From a checkpoint of a small transformer trained on Wikipedia: MLP 1344 SwiGLU, no biases in attention or MLP.
Each number is 128 + 24 x the weight over its row's rms, rounded and kept within 0 to 255. Layers, rows and columns count from 0. The size above them is the row's rms in percent of the matrix's.

# layer 3 MLP up, 1344x512, rms 0.187, rows 34-51, columns 0-127
size [ 99 104 102  95 100 114 102  96  95  93  96  97  95  91  95  96  97 103]
[[ 97 130 141 138 121 112 178 135 137 110 118 118 148 151 104 155  76 148 138 119 121  88 119 142 148 173  98 142 120 149  84 134 104 144 142 105 108 106 118 126 130 135  93 176 145 133 159 112 159 161 136 100 128  89 141 119 174 166 142 127 121 132 133 177 123  88 109 158 122 140 130 149 120 144  75 152 142 121 140 144 142 116  97 120 112 149 167 108 112 109 113 142 106 102  85  92 107 101 112 131 100 146 127 159  70 141  96  84  98 169 130 144 151 142 155 103 105 179 131 123 165 125 118  85 170 145 141 175]
 [134  85 138 154 120 128 176 146 102 107 136 100 135 134  63 109 120 136 162 123 141 142 133 130 106 134 123 139  97 165 127 112  97 130 161  98 125 168 137 119 146 118 156  97 170 101 152 112 145 121 139 118 146  99 123 141 123  89 114 123 137 150  94  92 131 106 142 144 113 121 131 144 148 104 111  95 131 131 180 122 120 154 160  98 132 112 132 164 181 132 107 109 153 137 150 144 111 121 150 130 173 112 123 122 129 154 124  97 128 125 153 162  88 121 149 100 151 114 134 113  81 126 155 157  99 146 126 115]
 [111 110 126 125 109 117  91 149 153 139 151  97 117 120 103 107 112 139 127 137 147 126 135 146 138 141 174 123 128 116 129 115 128 171 108 113 141  69 185 131 151 112 130 182 141 114 138 159 117 172 113 133  89 124 114 123 115 108 136 161 131 124 107 126 151 157 129 115 128 139 113 113 166 117 129 127 186 127  82 121 110 146 105 134  93 132 136 126 108 112 139 102  97 125 119 143 110  99 116 120 175  93 124 141 118 115 145 128  91 107  60 170 157 108 154 103 121 149 108 119 134 113 108 127 101  75 163  74]
 [160 111 110 123  86  97 152 173 123 139 131 115  82 175 127 112 139 123 105 176 115 131 144  94 143 121 124 164 133 133 124 155  84 115 103 150 131 128 142 110 120 143 115 136 149 141 107  70 108 103 134 154  78 130 137 114 124 113 105  95 122 126 165  91 110 108 114 149 165 105 145 147 129 135 132 176 135  82 132 144 160 115 112 116 129 122 157 150 167 119 126  72 157 161 128 126 119 142 131 144 108 100 137 152 129 166 139 141 145 155 127 134 122 140 128 157 164  92 163 101 136 138 150 146 101 180 109 130]
 [ 86 140 112 138 120 141 124 147 132 145 150  79 142 110 136 120 133 157  76 112 151 130 101  89 133 159 123 121 147 143 114  91 129 125 114 146 149 153 136 149 151 111 151 145 105 160 126  96 156 109 115 125 142 157 160 145 120 126 132 158 137 132  85 132 142 139  99 137 137  99 146 129 115 136 111 117 124 126 125 100 145 114 194 135 125 115 130 118 134 149 155 112 108 129 108 136 155 141 116 141  73 115 134  88 111 113 121 144 153 109  76 110  85 124 129 163 106  92 161  98 101 122 132 116 125 120 102 179]
 [135 125 157 111 110 148  91  96 160 160 140 105 125 150 111  87 148 151 120 119 134 101 106  80 164 136 101 136 165  65 144 123 152 104 112  96 136 149 124 119 145 160 162  89 149 128 123 123 137  90 149 106 132 119 179 102 130  79 124  94 143 153 130 111 132 130 127 136 142 133 104 122 154 156 120  97 160  97 190  93 130  99 126  97 145 104 181  94 138 130 106 127 117 117 123 164  96 121 131 127 123 139 118 145 167 122 108 140 162 128  94  68 144 135 110 130 129 125 138 156 112 126 117 147 111 101 172 172]
 [168 154 168 143 115 147 105 129 124 137 146 147  92 141 124 104 100 132 161 117 106 105  99 132 177 117 134 201 154 110  92 128 144 151 150 110 131 134 157 162 101  98 114 145 118 134 162 114 138 126 172 115 105 150 155 136 134 124 164 108 103  94 144 151 118 157 153 122 106 132 103 155 136 100 122 184 152 113 172 167 105 107 138 168 109 116 146 112 147 107 103 134 133 136 126 118 123 110 129 153 120 169  98 146 107 133 137 143 124  92 119 145 132 134 121 100  72  51 152 116 131 105 117 132 147 104 137 101]
 [115 136  82 180 135 112 143 133 144 133 111 148  95  88 153 105 100 118 156 132 163 152  86 143  74 141 115  89 114 147 147 135 119 133 122 153 135 173  95 125 162  94 178 128 103  96 115 109 137 113 140 138  91 111 111 110  97 129 126 110 133 116 150 153 153 136 116  83 128 164 117 126 108 107 147 156 134 111  65 127 159 145 133 148 167 102 143 173 129 116 131 144 101 143 113  86 109  97 168 195  99 141 129 116 143 122 157 123  99  97 125 120 121  97 114 140  97 168 150 164 183 129 173 107  97 135 130 136]
 [140 123 145 108 124 122  78  97 140  94 139 118  89 102 123  69  92 129  93 142 132 142 102 111 124 118 125 135 109 118 143 143 139 127 117 147  86 127 130 135 152  95 131 133 157 174 132 160 123 116 170 105 123 125 127 127 159 109 107 151 103  95 153 106 131 155 118 122 170 148  89 151 135  83 138 150 130 122 139 134 114 164 136 143 121  99  88 107 102 125 104 161 142 108 126 116 157 128 115 139 159 150 104 118 138 148 123 126 161 133  76 142 130 159 142 175 100 102 137 156 118 151 151 176 172  96  96 100]
 [101 120 177 160 136 101 125 135 117 158  76 133 131 102 115 191 104 129 152 132 115 100 105 174 112 139 130 110 128 127 126 183 149 110 119  97 151 103 102 149 148 128 130  90 118 164 145 125 141 128 119 114 144 133 112 184 118 132  92 117 110 148 148 119  98 103 141 119 115  68 120 118 146 110 149 113 105 129 150 106 126 150 142  93 141 154 110 112 133 136 157 115 131 138 122 123 111 139 147 140 145 127 116 191 161 111 136 137 165 131  92 112  92 124  98 189 107 159 140 138 118 138 105 105  96 143 124 103]
 [127 147  87 134 100 138 135 166 167 152 116 129 129 170 129 117  78 139 148 141 127 140 130 116 162 122 147 146  88 126 105 185 155  99 100 105  93 113 146 146  98  80 137 150 163 181 127 136 114 102 120 163 144 115 137 159 133 128 119 122 133 126 194 140 134 103 148 121 131 128 103 100 129 155 148 172 156 139 135 110 118 149 109 130  99 115 134 148 138  80 129 132  80  86 158 129 166 121  88 129 141 134 126 146 117 121 119 121 132  98  95 139 119 167 100 159  90 139 142 103 107 122 130 100 152 129 111 204]
 [130 155  95 117 159 124 110 153 142 140  87 129 118 125 134 107 116 108 100 125 133 148 103  77  92 123 147 100 120 138 145 158  95 135 123 122 108 175  76 149 143 100 168 126 128 110 149 102 141 136 145 109 131 153 140 138 140  89 124 154  69 156 148 126 122 123  93 120 155 142 106 159 120 157 103 151 115 139 174 140 132  93 125 149 115 150 150 119  75 160  84  82 100  99  91 178  73 111 157 120 139 120 140 117 150 117 144 155 157 141  72 131 139 153 107 108 111 143 115 119  99 151 100 129 139 131 138 154]
 [156 138 134 164 139 135 125 153 134 139 100 114 184  78 111 123 112 108  88 171 154 175 131 157 121 152 159 130 129 118 119 122  98 129  92 143 134 147 152 157 146 135 134 183 111 136 111 122 138 164 152 165 137 173 115  91 104  96 121 188 167 133 110 118  92 178 107 103 105  71 116 131 133 115 123 143 107 154 147 104 134 116 129 156 134 139 153 114 125  98 107 125 121 168  97 126 135 108 170 121 141 138 131 157 125 150 109 147  86 131 127  98 143 163 119 118 140 139 120 151 136 119 100  94  73 129 117  70]
 [127 140 140 110 150 103 118 136 122 162 114 122 145 154 130 125 138 100 124 171 117 105 136  90 158 137 103 172 101 116 144 136 135 148 128 132 143 128 129 149  84 133 120 151 153 145 116 156 116 130 110 113  88 141 124 115 121 116  96 117 106 148 115  85 136 105 123 156 116 134 105  83 141 109 151 126 135 108 126 141 121 159 147  95 114  96 107 121 104  74 118 134  90 159 131 132 156 127 113  75  94 118 165 112 138 150 106 159  99 140 135  78 122 143 106 152 100 184 108 112 130 134 140 144 154 139 175  97]
 [108 125 132 150 139 166 112 147 126  96 134 121 125 105 139 122 185 120 111 157 123 124 113 146 152 124  87 126 160 136 131 132 188 148 107 127 135 146 153 113 105  87 159 101 141 134  98 104 120 117 124 113 136 148 177 106 166 143 107  83 100 204 178 130 137 106 143 156 131 139 165 100 140 100  80 133 137 165 181 119 107 111 134 149 126 148 129 143 146 125 128 140 124 136  90 125 105 104 137 170 170  96 137 100 156 115 114 134 144 145  74 118  96 161 169 107 114 183 113 115 126 118 131 161 111 141 147 153]
 [131 103 120 138 133 138 152 134 128 133  97 149 113 144 151 122  94 126 113 172 131 148 107  75  89 104 121  93 134 161 136 136  94 119 145 129 159 158  99 134 130 129 109 108 136 157 115 153 129 108 132 177 141  93 116 137 128 106 148 159 165 112 105 123 104  94 115 101 101 116 106 130 126 147 103 125 120 118 116  94 158 159 163 132  95  82  84 115 130 149 178 114 130 129 147 144 159 110 138 100 126 135 147 112  91 163 118 110 133 156  98  88 139  89 120 132 105 133  89 123 119  56 138 157 127 122 118  51]
 [ 59 116 117 142 124 118 153 120 168 129 146 119 116 136 163 143 101 124 172 136 134 170 129 148 130 115 158 143 157  95 147 132 122 153 115 136 147 111 113 135 170 118  98 107 125 168 137 104 123  74 130 112 134 173 146 153 104 125 169 144 134 139 106 113 145 129 116 123 111 100  88 137 117  65 169 153 138 145 112 120 121 146 126 114 118 134 187  65  99 123 141 104  79 125 140 175 111 160 168 136 109 124 110  97 139 149 126 130 163 129 147 129 104 138 113 142 102 108 123 121 145 113 169 108 130 112 104 170]
 [124 144  78 155 144 136 114 124 149 133 110  55 148  98 148 105 133 120 118  96 107 140  84 131 126 143 135 108 109 108  89 142 149 110 180  96 125 141 131 126 123 124 147 122 132 163 123 134 109 112 119  99 130 149 100  75 119 121 104 128 141 152 142 123 125 111 168 129 134  89 148 136 113 110 146  98 118 167 121 132 135 179 132  98 117 125 121 122 156  80  91 126 130 110  74 105 129 135 127 123 154 143 139 141 131  88 133 128 127 115 151 120  91 169  95 132 118 103 151 121 160 136 106 113 145 140 122 120]]
# layer 3 MLP down (transposed), 1344x512, rms 0.178, rows 34-51, columns 0-127
size [ 97  88 111 105 100 102  92  99 101 101 101 102  93  96  98  99 101 106]
[[120 111 120 129 145 170 104 127  93 162 158 131 120 134 148 144 105 153 137 130 144 155 126 149 143  85 129 113 121  92 140 118 111 112 120 173 179 125 100 162  88  96 100  88  93 103 100 116 107 128 171 117 100 140 113 106 135 121  96 117 112 143  98  92 123 116 140 128 124 151 128 131 113 137 109 142 128 158 129 104 141 173 118 141 155 102  99 117 135 119 143  90 144 126 126 169 142 138  77 114 162 144 162 138 105 102 138 101 156  68 115 125 104  84 129 157 120 145  91 106 166 138 140 142 147 120 132 179]
 [119 147 120 140 147 107 110 180 117 133 116 119 114  85 142 152 120  99 139 157 107 140  92 142 122 111 112 121 137 126 158 153 133 130 109 133 161 108 139  94 104 166 145 118  94 183 134 160 105 162 116 143 118 132 141 150  95 151 122  93 101 124 121 106 151 132 136 116 157 106 116 103 140 113 101 143 128 141 127 187 122 135 123 139  92 188 132 117  88 110  90 145  69 112 104 148 152  99 129 136  99 149 133 133 168 125 115 127 133 151 137 110 152 159 189 126 126 136 125 149 153  71 116 139 156 120 149  82]
 [106 123 111 116 109  86 124 141  88  97 125  89 134 146 132 112 113 118 131 119 128 179 139 116 144 116 153 145 122 159 133 135 126 155 109 138 103  88 153 148 140 122 107 172 122  94 142 106 122 157 134 132  80 117 134 171 112 127 148 166  91 103 120 110 129 144 138 144 137 157 130 153 128 125 140  99 158  85 147 108 128  93 134 142  92 134 145 135 150  87 136  88 143 143 117 137 173 146 130 120 134 130 108 154 155 162 158 122 164  97 151 148  93 135 127 133 144 179 147 140 138 153  73 115 108 100 139 101]
 [154 116 142 123 159 167 142 122 147 127 120 139 149 131 126  80 168 129 122 117  89 155 125 133 109 111 106 119 118 127 147 147 126 121  86 109 150 133 112  90 137 133 125 171  98 117 130 124 136 160 134 117 108 125 122 110 113 179 149 126 113 122 156  94 118 157 134 142 111 146 149 106 126 120 116 136 128 133 118  88  95 106 146 103 118 140 153 142 110 118  90 100 122 158  98 130 122 115 115 117 108 123 158 142 138 124 113 155 130 113 119 153 141 165 151 124  71 134 136 123 140 101  81 141 134 130 155 110]
 [119 150 109  99 113 120 181 131 133  83 110 113 109 125 105 120 134 156 169 109 100 116 156 131 136 121 161 102 134 142 127 154 118 156  83 123 146 118 130 108 156 139 151 129 165 126 138 107 130 136 151  95 139 148 115 152 127 107 132 158 158 128 140 122 125 101 185 113 159 168 151 152 134 184 138 133 157 126 144 127  88 177  97 117 145 138 119 148 142 151 107 112 152 103 130  82 172 103 130 109 150  97  92 121 130 167 116 128  94 121 139 168 106 142 115  89 162 153 114 141 171 131 122 120 142 150 131  92]
 [139  97 140  92  78 142 137 100 100 106 160 136 103 143 133  80 122 169 143 151 142 143 109 125 125  95 128 112 171 124 114 152 114 137 123 129  90 104 134 158 143 138 107 107 124 172 114 136 163 125 159 126 107  83 130 116 120 122 148 126 150 155 145 124 109 133  89 105  97 156 145  56 136 116 112 128  98 152 130 137 154 108 115  97  95 101 132  84 106 133 158 126 154 124 146 135 139 145 117 128 156 116 114 189 143 126 126 123 156  91  56 140 154 110 177 118 112  89 147 130 197 148 107 108 141  84 122 143]
 [131 119 158 145  98 123 140 161 100  87 120 104 140 105  90 149  83 143 132 118 111 141 120 180 147 115 157 127 108 134 137 100 132 137 102  93  90 126 128 144 145 114  94 119 108 140 141 149 141 165  81 127 119 115 184 153 109 148 105 124 156 163  80  74 132 106  96 131 117 134  97  94 135 134 145 154 159 135 121  83 181 124 178 162  94  81 119 118 115 109 121 148 154 145 155 152  88 166 142 120 100 118 126 124 140 100 126 118 172 146 108 100 131 152 141 140 143 143 117 126 114 122 157 135 128 147 143 130]
 [132 129 124 113 137 124 105 102 134 143 114  85 140 154 118 158 128 153 116 128 155 142 109 148 116  79 100 137 131 168 182 124 169 167 108  92 158 146 141 112 142 161 148 113  97 137 131 126 150 150 141 129 123 178 134 121 111 118  94 128 129 137 166 103 171 130 153 162 124  82 162 151 159 129  70 135 117 142 105 118 117 112 148  99 151  96 151 144 153 103 119 130  95  84 109 156  75 144 147 124 109 146 117 152 154  88 114  95 104  77 166 139 129 146 115 143 125 109 141 130 127 172 161 157 139  66 152  88]
 [135 131 107 123 100 139 107 161 134 140 128 143 140 124  90 165 132 104 143  93 128  87  92  97  97  95 133 117 142 140 131  94  94 141 112 117 128  92 151 110 135 143  95 100 165 133 128 114 132 124 128 110 128 176 110 135 162 137 123 130 160 109 143 110 120 113 109 128 157 136 105 146 140 139 139  95 159 183 111 118 153  81 161 132 135 141 122 124 139 141  92 143 143 121 157 133 118 151 152 127  94 149 150 121 130 140 164 104 103 153 135 137 162 123  94  98 128 126 147 123 108 100 157 130  90 108 119 133]
 [ 84 133  98 141  85 127  94 126 144 136 141 141 117 115 134 141 165 126 149 125 161 167 148 118 117 158 160 104  91 174 119 196 167 161 127 142 114  89  95 156 120 102 103 170 138 161 116 121 154 146 140 139 191 155 176 135 132 142  88 172  81 106 146  80 134 103 108 181 114 102 154 143 141 134  92 155 142 110 178 154 122 129 134 128 134 118 120  93  83 113  94 123 130 133 109 123 128 109 122 136  95 114 138 121 141 102 165 122 146 137 131 113 107 119 104 147  90 133 139 130 138 143 153 114  78 104 133  59]
 [190 173  68 120  86 115 131 140 134 151  77 116 145 154 110 170  97 148 141 158 156  93  73 138 108 143 118 134 120 141 128 129 147 123 135  97  88 149 129  99 129 149 141 177 171  95 150 141 155  99 136 122 137 169 103 165 113 127 148 147 145 104 145 148 124 121 112  64 126 139  75 123 113 111 151 128 173 151 144 116 178 144 110 142 128 148  66 148 165  86 135 111 118 190  95 107 149 137 139  76 124 135 162 133  96  88 135 117 166 110 150  88  96 121 103 127 128 151 101 141 126  95 141  92 113 130 161 148]
 [ 79 164 136 133 113  86  99 109 107 123  81 128 144 187 122 158 130 133 115 146 170 119 126 163 158 113 120 133 137 131 115 111 141 190 109 168 141 144 131  92 127 143  92 114 119 163 118  52 101 140 138 127 169 171 156 123 125 131  98 136 107 132 129 127 162 155 158 123 155 103 150 126  93 129  97 173 153 119  96 164 139 150 159 126 126 162 150 142 105  78 122 149 161 139 145 161 106 149 145 152 154 114 141 114 127 174 103 124 162  82  98 106 144 124 136 117 144 154 129 125 154 107 110 138 121 106 108 144]
 [107 161 156 121  96 164 161 123 121 135 102 130 113  89 154 169 147 144 106 102 155 131 140  47 139 118 111 133 169 150  72 130 174 139 109 133 146 154 110 108 141 130 169  96 135 111 109 114 118 155 109 120 141 153 130 138 180 145 153 142 138 153 131 100 132 138  57 124 132 116 129 151 141 143 114 137  88 125 115 167 113 135 106 131 161 122 102 113 111 111 141 102  71  93 133  91 148 113 117 159 130  91 132 151 112  89 132 147 112 127 114 151 142  92 136 116 159 121  95 163 134 133 101 166  94 122 153 131]
 [113 105 118 100  98 127 103 114 110 141 103 151 125 117 153 106 180 137 115 166 138 144 132  84 137 136 135  69 106 128  94 125 126 162 133 108 158 193 125 124 115 125 139 100 155 140 130 104 157 130 177 160 129 160 109 119 148 115 118 110 143  90  99 141  86 127 117 183 130 188  94 171 159 136 159 104  98 112 113 155 111 148 114 121 124 133 124 129 109 138 151  86 100 122 102 141 102 129 125 109 130 137 149 117 112 138 118 140 119 162 113 130 119 137 137 122 102 152  74 112 159 135 118  96 117 131 118 125]
 [113 136 141 120 162 139 163 122 148 113 137 131 157 168 129 123 116 127 119 115 126 113 161 146 139 160 130 135 137  96  91 137 137 143 149 135 119 129 103 132 136  97 134 154 128 133 156 134 115  91 193 124  65 128 126 174 173 132 107 129 130 117 114 130 108 147  94  93 124 106 127 147 104 150 110 149 108 148 136 171 152 122 174  97 125 129 137 130 177 124 117 106 163 123 124 138 128 118  85 127 115 139 114 144 109 167 120 101 107 140 136  97 131 120 136 161  98 120 146 128 139 140 144 147 106 132 116 140]
 [141 124 106 133 154 128 172 166 146 154 124 138 122 127 117 113 129 113 105 110 159 143 135 106 136 143 138 156 139 142  84  98 114 150 112 149 121 131 136 164  84 110 142 126 165 131 112 129 149 143 135 133 126  76 140 121 153 130 153 101 129 130 132 111 164  70 141 183 132 150 129 129 146 152  88 136 122 124 144 140 106 119 124 172 113  95 107 138 133  96 199 145  93 105 125 138 124 169 164  96 142 130 144 139 100 120 149 160 144 108  73 111 112 140 110 106 144 138  96 105 114  79 141 164 103 156 119 128]
 [138 135 174 101  96 139 157 153 129 106 110 122 138 177 122 116 155 143 100  88 145 112 148 139 165 141 101 100 142 108 131 132 110 145 176 145 144 131  72 123 114 125 176 147 117 152 123 132 130 141 115  95 123  91 153 113 157  97 127 164 135 165 113  71  70 121 126  80 111 124 134  70 133 133 119 129 164 149 135 127 124 146 149 132 151 160 115 156 119 103 128 123 139 155 116 139 120 166 129  99 110 166 124 152 132 146 157 133 177 110 191 101 138 118 109 105 114  65 102 130 137 173  97 111  91 146 144 138]
 [126 142 127 145 144 158 125 136 123 104 140  77 148 156 111 107  93 154 118 113 123  86 104 143 129  86 115 105 128 152 128 157 160 130 170 114 121 115 115 102 125 139 138 168 130 120 166 137 155  87 132 146 162 134 136 140 116 103 119 142 112 163 127 136 144 112 163 118 109  82 127  98 116 125 136 114 137 105 118 127 119 144 141 132 113 128 119 124 152 133 111 111 114  86 110  97 113 134 119 103 163 123 116  93 143  91 102 153  84 133 180 149 106 167 122 148  95 102 117 127 142 111 124 125 123  98 133 105]]
# layer 3 MLP gate, 1344x512, rms 0.184, rows 35-52, columns 0-127
size [135 100  96  99 109  99 101  99  98  97  93  98  94  95  95  98  94  92]
[[118  95 116 108 126 113 152  89 117 141 178 120 111 154  63 106 147 167 173 141 115 101 117  91 102 118 148 118 116 154 103  88 144 116 132 151 111 165 131 160 160 121 122  70 124  99 115  80 133 133 133 132 142 155 112 106 116 104 167 119 161 115 124 163 144 124 126  91 127  95 157 160 147 111 135  82 111 114 116 107 141 122 125 115 156 111  78 152 114 142 139 163 174 142 133 115  97 132 139 126 178 127 117 107 135 144 162  90 126  91 120 132 100  97  72 156 123 138 125 122  94 122 110 110 110 151 138 158]
 [ 82 107 162 109 113 148 152 153 125 119 125 129 179 125 131 152  95  78 157 153 107  89 149 175 125 115 149 139 139 153 129 159 121 126 124 100 115 133 128 112 171 145 133 117 105 140  99 113 174 106 103 173 112 138 128  94 127 153 118 112 122 111 104 115 187 131 101 131 144 148  86 147 124 134 140 150  98 108 101 146 184 137 126 113 157 145 129 124 142  99 165 128 142 152 123 135 169 131 103 154 142 117 196 162 169  88 142 119 183 142 159 145 141  68 118 143 135 131  83 103 113 101  93 149 156 132 115 117]
 [169  93 110  98 139 104 132 135 148 119 131 155 133 146 131 131 108 120 162 143 120 107  94 158 171  89 135 130  62 116 142 146 117 118 166 157 152 126 163 110  96 136 158 131 137 113 179  93 118 135 134 135 108 133 150 141 110 154 106 128 129 163 109  87 144 113 101  99 166 132 146 109 117 145 149 144 114 123  92 101  83 106 114  65 134 140  90 128 152 104 151  94 135 127 140 109  90 125 128 135 110 120 113 156 143 137  99 126 168 132 142 172 119  83 119  99 143 179 103  91 109 156 186 150 118 150 105  93]
 [160 159 122 112 140  99 158  96  98 113 146  90 113 114 112 122 163 140 164  85 109 148 116  98 121 130 168  83  88 133 126 163 121 122 142 124 122 142 132 114 143 117 142 118 139 150 110 139 119 147 133 103 122  83 162 135 146  90 154 120 107 139 131 188 145  96 120 148 124 114 148 121 159 115 124 128 144 164  99  95 111  98 131 129  99 143 105  90 144  95  94 115 150 116 146  90 132 139 159 119 124 122 108 145 133 144 144 159 124 161 139 121 160 143 120  98 141 100 117 113 172 115 108 146 174 133 149  95]
 [148 178 142 102 138 123 137 118 130 139 141 173 125 140 166 139 101 132 129 134 135 151 168 126 120  95 155 149  67 157 125 126 141 159 116 176 147 100 124  77 124 118 136 118 110 106 120 119 127  93  72 161 142 155 154 121 130 178 162 115 110 123 140 145  95 166 165 107  67 122 120 114 139 137 108 129 136 128 127 155  94 124 120 135 128 154 153 114 134 113 141 143 133 124 116  77 160 132  99  97 149 113 105 125 113  78 131  84  83 142 125 126 109 117 129 149 119 141  87 130 148 136 144 120  78 142  88 136]
 [149 125 155 142 145 153 110 150 115 193 165 148 121 132 121  94 163  93 149 102 126 134 129 141 164  75 130 128 135 136 142 169 137 131 156 111  97 155 131 176 142 117 142 137 111 177 112 112 120 128 160 132 134 142 155 124 108 131 125 131  72 143  83 114  99 124 146 122 145 108  98 158 135 101 131 125  99 156 124 127  80 130 123 123 122 177 141  95 109  95 115 161 151 126  98 117 108 117 191 124 140 160 132 130 142 135 179 129 135 123 116 150  78 116 125 162 124 103 147 100 127 101 123 109 138 108 100 101]
 [155 106 138 178 118  89 114  99 125 141 164 118 123 120 150 112  92 109  98 144 127 146 115 157 131 109 126 129 106 108 139 106  95 114  86 151 138 115 105 106 106 105 139 114 140 145 123 140  96 114 127  95 144 108 139 136 131 116 165  80 134 169 132 131 124 108 140 135 116 137 111 136 107 110 192 112 141 139 133 107 100 119 146 102 120 137 135 147 131 138  83 129 101 122 162 132 115  96 137 109 136 125 126 117 117 140  66 137 114 141 120 106 106 114 116 107 136 125 137 121 145  65 173 147 145 150 104 146]
 [ 87 143 158 153 133 156 132 142 146  59 137 141 164 129 159 127  73 109 169 121 130 146  80 143 132 132 148 143 111 102 100 152 141 166 132  78 110 172  93  85 102 136 139 134 163  76  49  56 115 163 117  92 114 133  97 127 140 164 128 116 160 185 121 131 120 114 119 137 118  94 121  92 146 134  95 132 110 112 137 131 109 114  93 123 137 172 121 146  98 145 138 113 117 131 140 138 106 148 163 134 137  95 140 153 133 108 143 170 128 159  93 134 120 106 104 112 105 161 151 104 134 120 139 110  99 138 141 108]
 [114 107  83 122 146 167 130 128  96  89  68 116 109 149 119 104 101 116 129 141  81 134 101 107 157 106 167 127 139 108 149  83 146 152 133 181 114 180 110 160 140 179 167 102 155  82 145 114 149 115  93 130 128 140  83 121 117 143 120  99 147 162 141 138 171 131 122 114 159 184 147 142 144 102 119 140 148 118  83 144 147 108 103 109 111 101 190 125 140 172 132 126 126  87 123 115 121 123 155 144 142 139 142 139 105 142 101 134 143 109 193 126  97  92 102 137 125 144 125 153  93 115 134 173 164 171 116 122]
 [102  77 161  99 129 137 121 162 100 124 137 106 134 145 107 138 108 138 171 153 135 121 104 169 157 143 135 102  87 131 137 104 131 164 115  90 153 105  95 121 109  87  98 120 141 145 121 130  96 141 134 136 184 163 119 133 126  74 118 143 126 150 136 130 120 118 101 122 121 150 132 127 182 144 104 129  71 160 154 120  99  98 121 106  95 127 128 154 125 118 114 106 122 127 157 105  97 126 173 117  77 122 111  92 132 113 162 145 108 129 172 117 152 104 180 136 167 133 139 137 154 129 124 133 125 128  91 129]
 [115 167 149 129 120 128  93 142 106 103 129 164 143  75 110 151 144 147 142  99 112 141 127 167 172 133 147 181 103 125 107 115 141  98 136 140 127 164 108 136 134 135 119 101 119 122 102  84 106 116 145 101 139 109 128 167 160 111  78 113 109 135 101 135 126 111 127 165 116  82 125 113 111 149 167 118  94 122 120 131  86 123 125 149 150 151 115 133 157 123 132 103 177 140  88 162 132 122 143 129 112 125 149 142 125  77 103 177 128 137 157 134 129  89 127 138 128 181  97 132 127 118 132 114 126 120  77 137]
 [152 132 149 127 114 113 122 135 130 131 101 116 127 134 150 125 126 153 135 136 112 128 148 130 125 134 133  92 122 118  71 109 111 117 156 129 148 156 154 110 122 173 133 127 132 149 143  71 144 158  75 125 176 139  93 123  83 133 141 123 118 131 142 106 183 117  77 114 114 128 146 105 112  85 130 104 123 158  86 118 138 139 132  59 114 146 119 105 139 120 167 122 145 168 177 140  83 125  95 137 161 123 129 127 109 114 117 142 159  91 148 112 126  75 118 113 144 132 128 121 100  90 152  86  90 119 104 120]
 [126 122 149 125 121 129 125 157 155 151 162 106 138 133 155 117 157 106 152 156 117 138 130 148 102 160 128 133 134 136 158 101  97 137 142 145 109 170 109  76 140  82 141 131 102 126  93 120 161 102 135 128 142 158 142 129 122 124 117 172  97 174 122  89 166 115 104 116 157  86 145 104 135 147 126  72  90 130 128  65 148 132 145  62 154 157 112 145 118 114 175 151 120 106 154 172 152 128 114 153  75  88 155 123 149 163  98 121 138 113 174 160  84 115 158 127  90  98 158 137 110 112 122 125 135 155 114 125]
 [116  99  90 106 132 153 124 120 153 159 133 118 115  87 149 135 165 165 135 182 149 147 104 138 137 134 107 131 119 137 113 119 114 123 149  92  98 105 145 145 144 123 160 131 102  96 127 145 145 148  93 139 113 119 112 178 144 125 119 124 110 133 163 160 141 124 124 114 133 156 155 129 121 112 106 173 180 140 109 138 103 122  73 147 115 159 133 157 171 135 118 140 130 125 132 150 115 113 118 137 132  73  62 124  97 132 134 156 142  96 141 157 122 146 113 100 129 152  90 139 160 137 150 160 152 115 154 127]
 [123 144 133 126 103 134  76 125  90 148 153 106 148 130 179 145  93 137 140 159 135 115 141 174 115 106 130 120 170 117 158 125 133 124  95  86 157 151 153 137 149 124 121 154 130 112  83 125 135 110 157 112 130 149 105 156 133 115 107 132 108 127  76 179 103  97 137 116 178 130 115 108 114 107 102 156 103 182 120 122 137 115 138 147 112 120 141 135 101 118 151 161  91 153 153 125 109  95 129 131 121 119 158 126 125 122 142 121 139 121 165  96 131 147 113 126  99 129 146 128  79 129 121 168 126 101 102 132]
 [119 135 161 116 127  78 141 151 140 141 105  76 147 133 129 132 123  86 130 151 152 150 116 120 117 145 148 166 113 117 107 116 145 115 117 129 149  98 146 132 134 143 148 139 110 153  97 154 157 149 110 118 135 116 171 127 105 152 114  94 121 171 108 124 152 149 174 144 121 139  97 128 130 115 112 148 117 109 156 159 111 173 123 154 101 166 159  97  95 101 137 163 145 182 157 102 116  93 137 137 133 114  88 154 172 130 164  99 118 127  95 155 124 146 161 172 132 162 125  96 124 131 154 114 169 132 116  79]
 [114 148 104 120 124 108 134 151 118 188 145  83 147 112 144 102 121 141 126  92 159 108  99 137 153 138 108  87 157 122 126 172 146 111 177  80 110 140  93 114 141 137 129 110 117 128 120 143 114 145 120  85  94 148 167 117 113 113 120 166 149 158 124 136 138  94 134 115 152 110 147 118 104  88 111 121 127 114 136 131 133 146 137 151  91 104 140  91 128  93 127 101  97  99  94 123 138 155 117 115 147 159 135 130 118 116 155 103 136 109 164 158  97 120 121  97 107  53 129 148 163 101 166 115 131 133 122 148]
 [ 95 102 123 124 119 122 165 116 135 117 101 114 132 164 119 113  90 116 114 188 153 120  79  94 128 130  89 110 109 129 158 140  85 104 106 134 161 122 103 147 137  99 167 133 125 154 123 174 157 128  85 113 131 144 144 184 159 121 187 130 105 125 105 134 151 140 102 177 163 115 118 109 105 128 135  86 150 147  71 143 112 141 157 120 165 115 102 116  90  89  99 130 135 138  65 155 111 130 123 154 152 130 120 139 133 132  82 109  84 142  90 112 118 161 164 151  94 143 116 148 166 126 128 142 149 151  97 120]]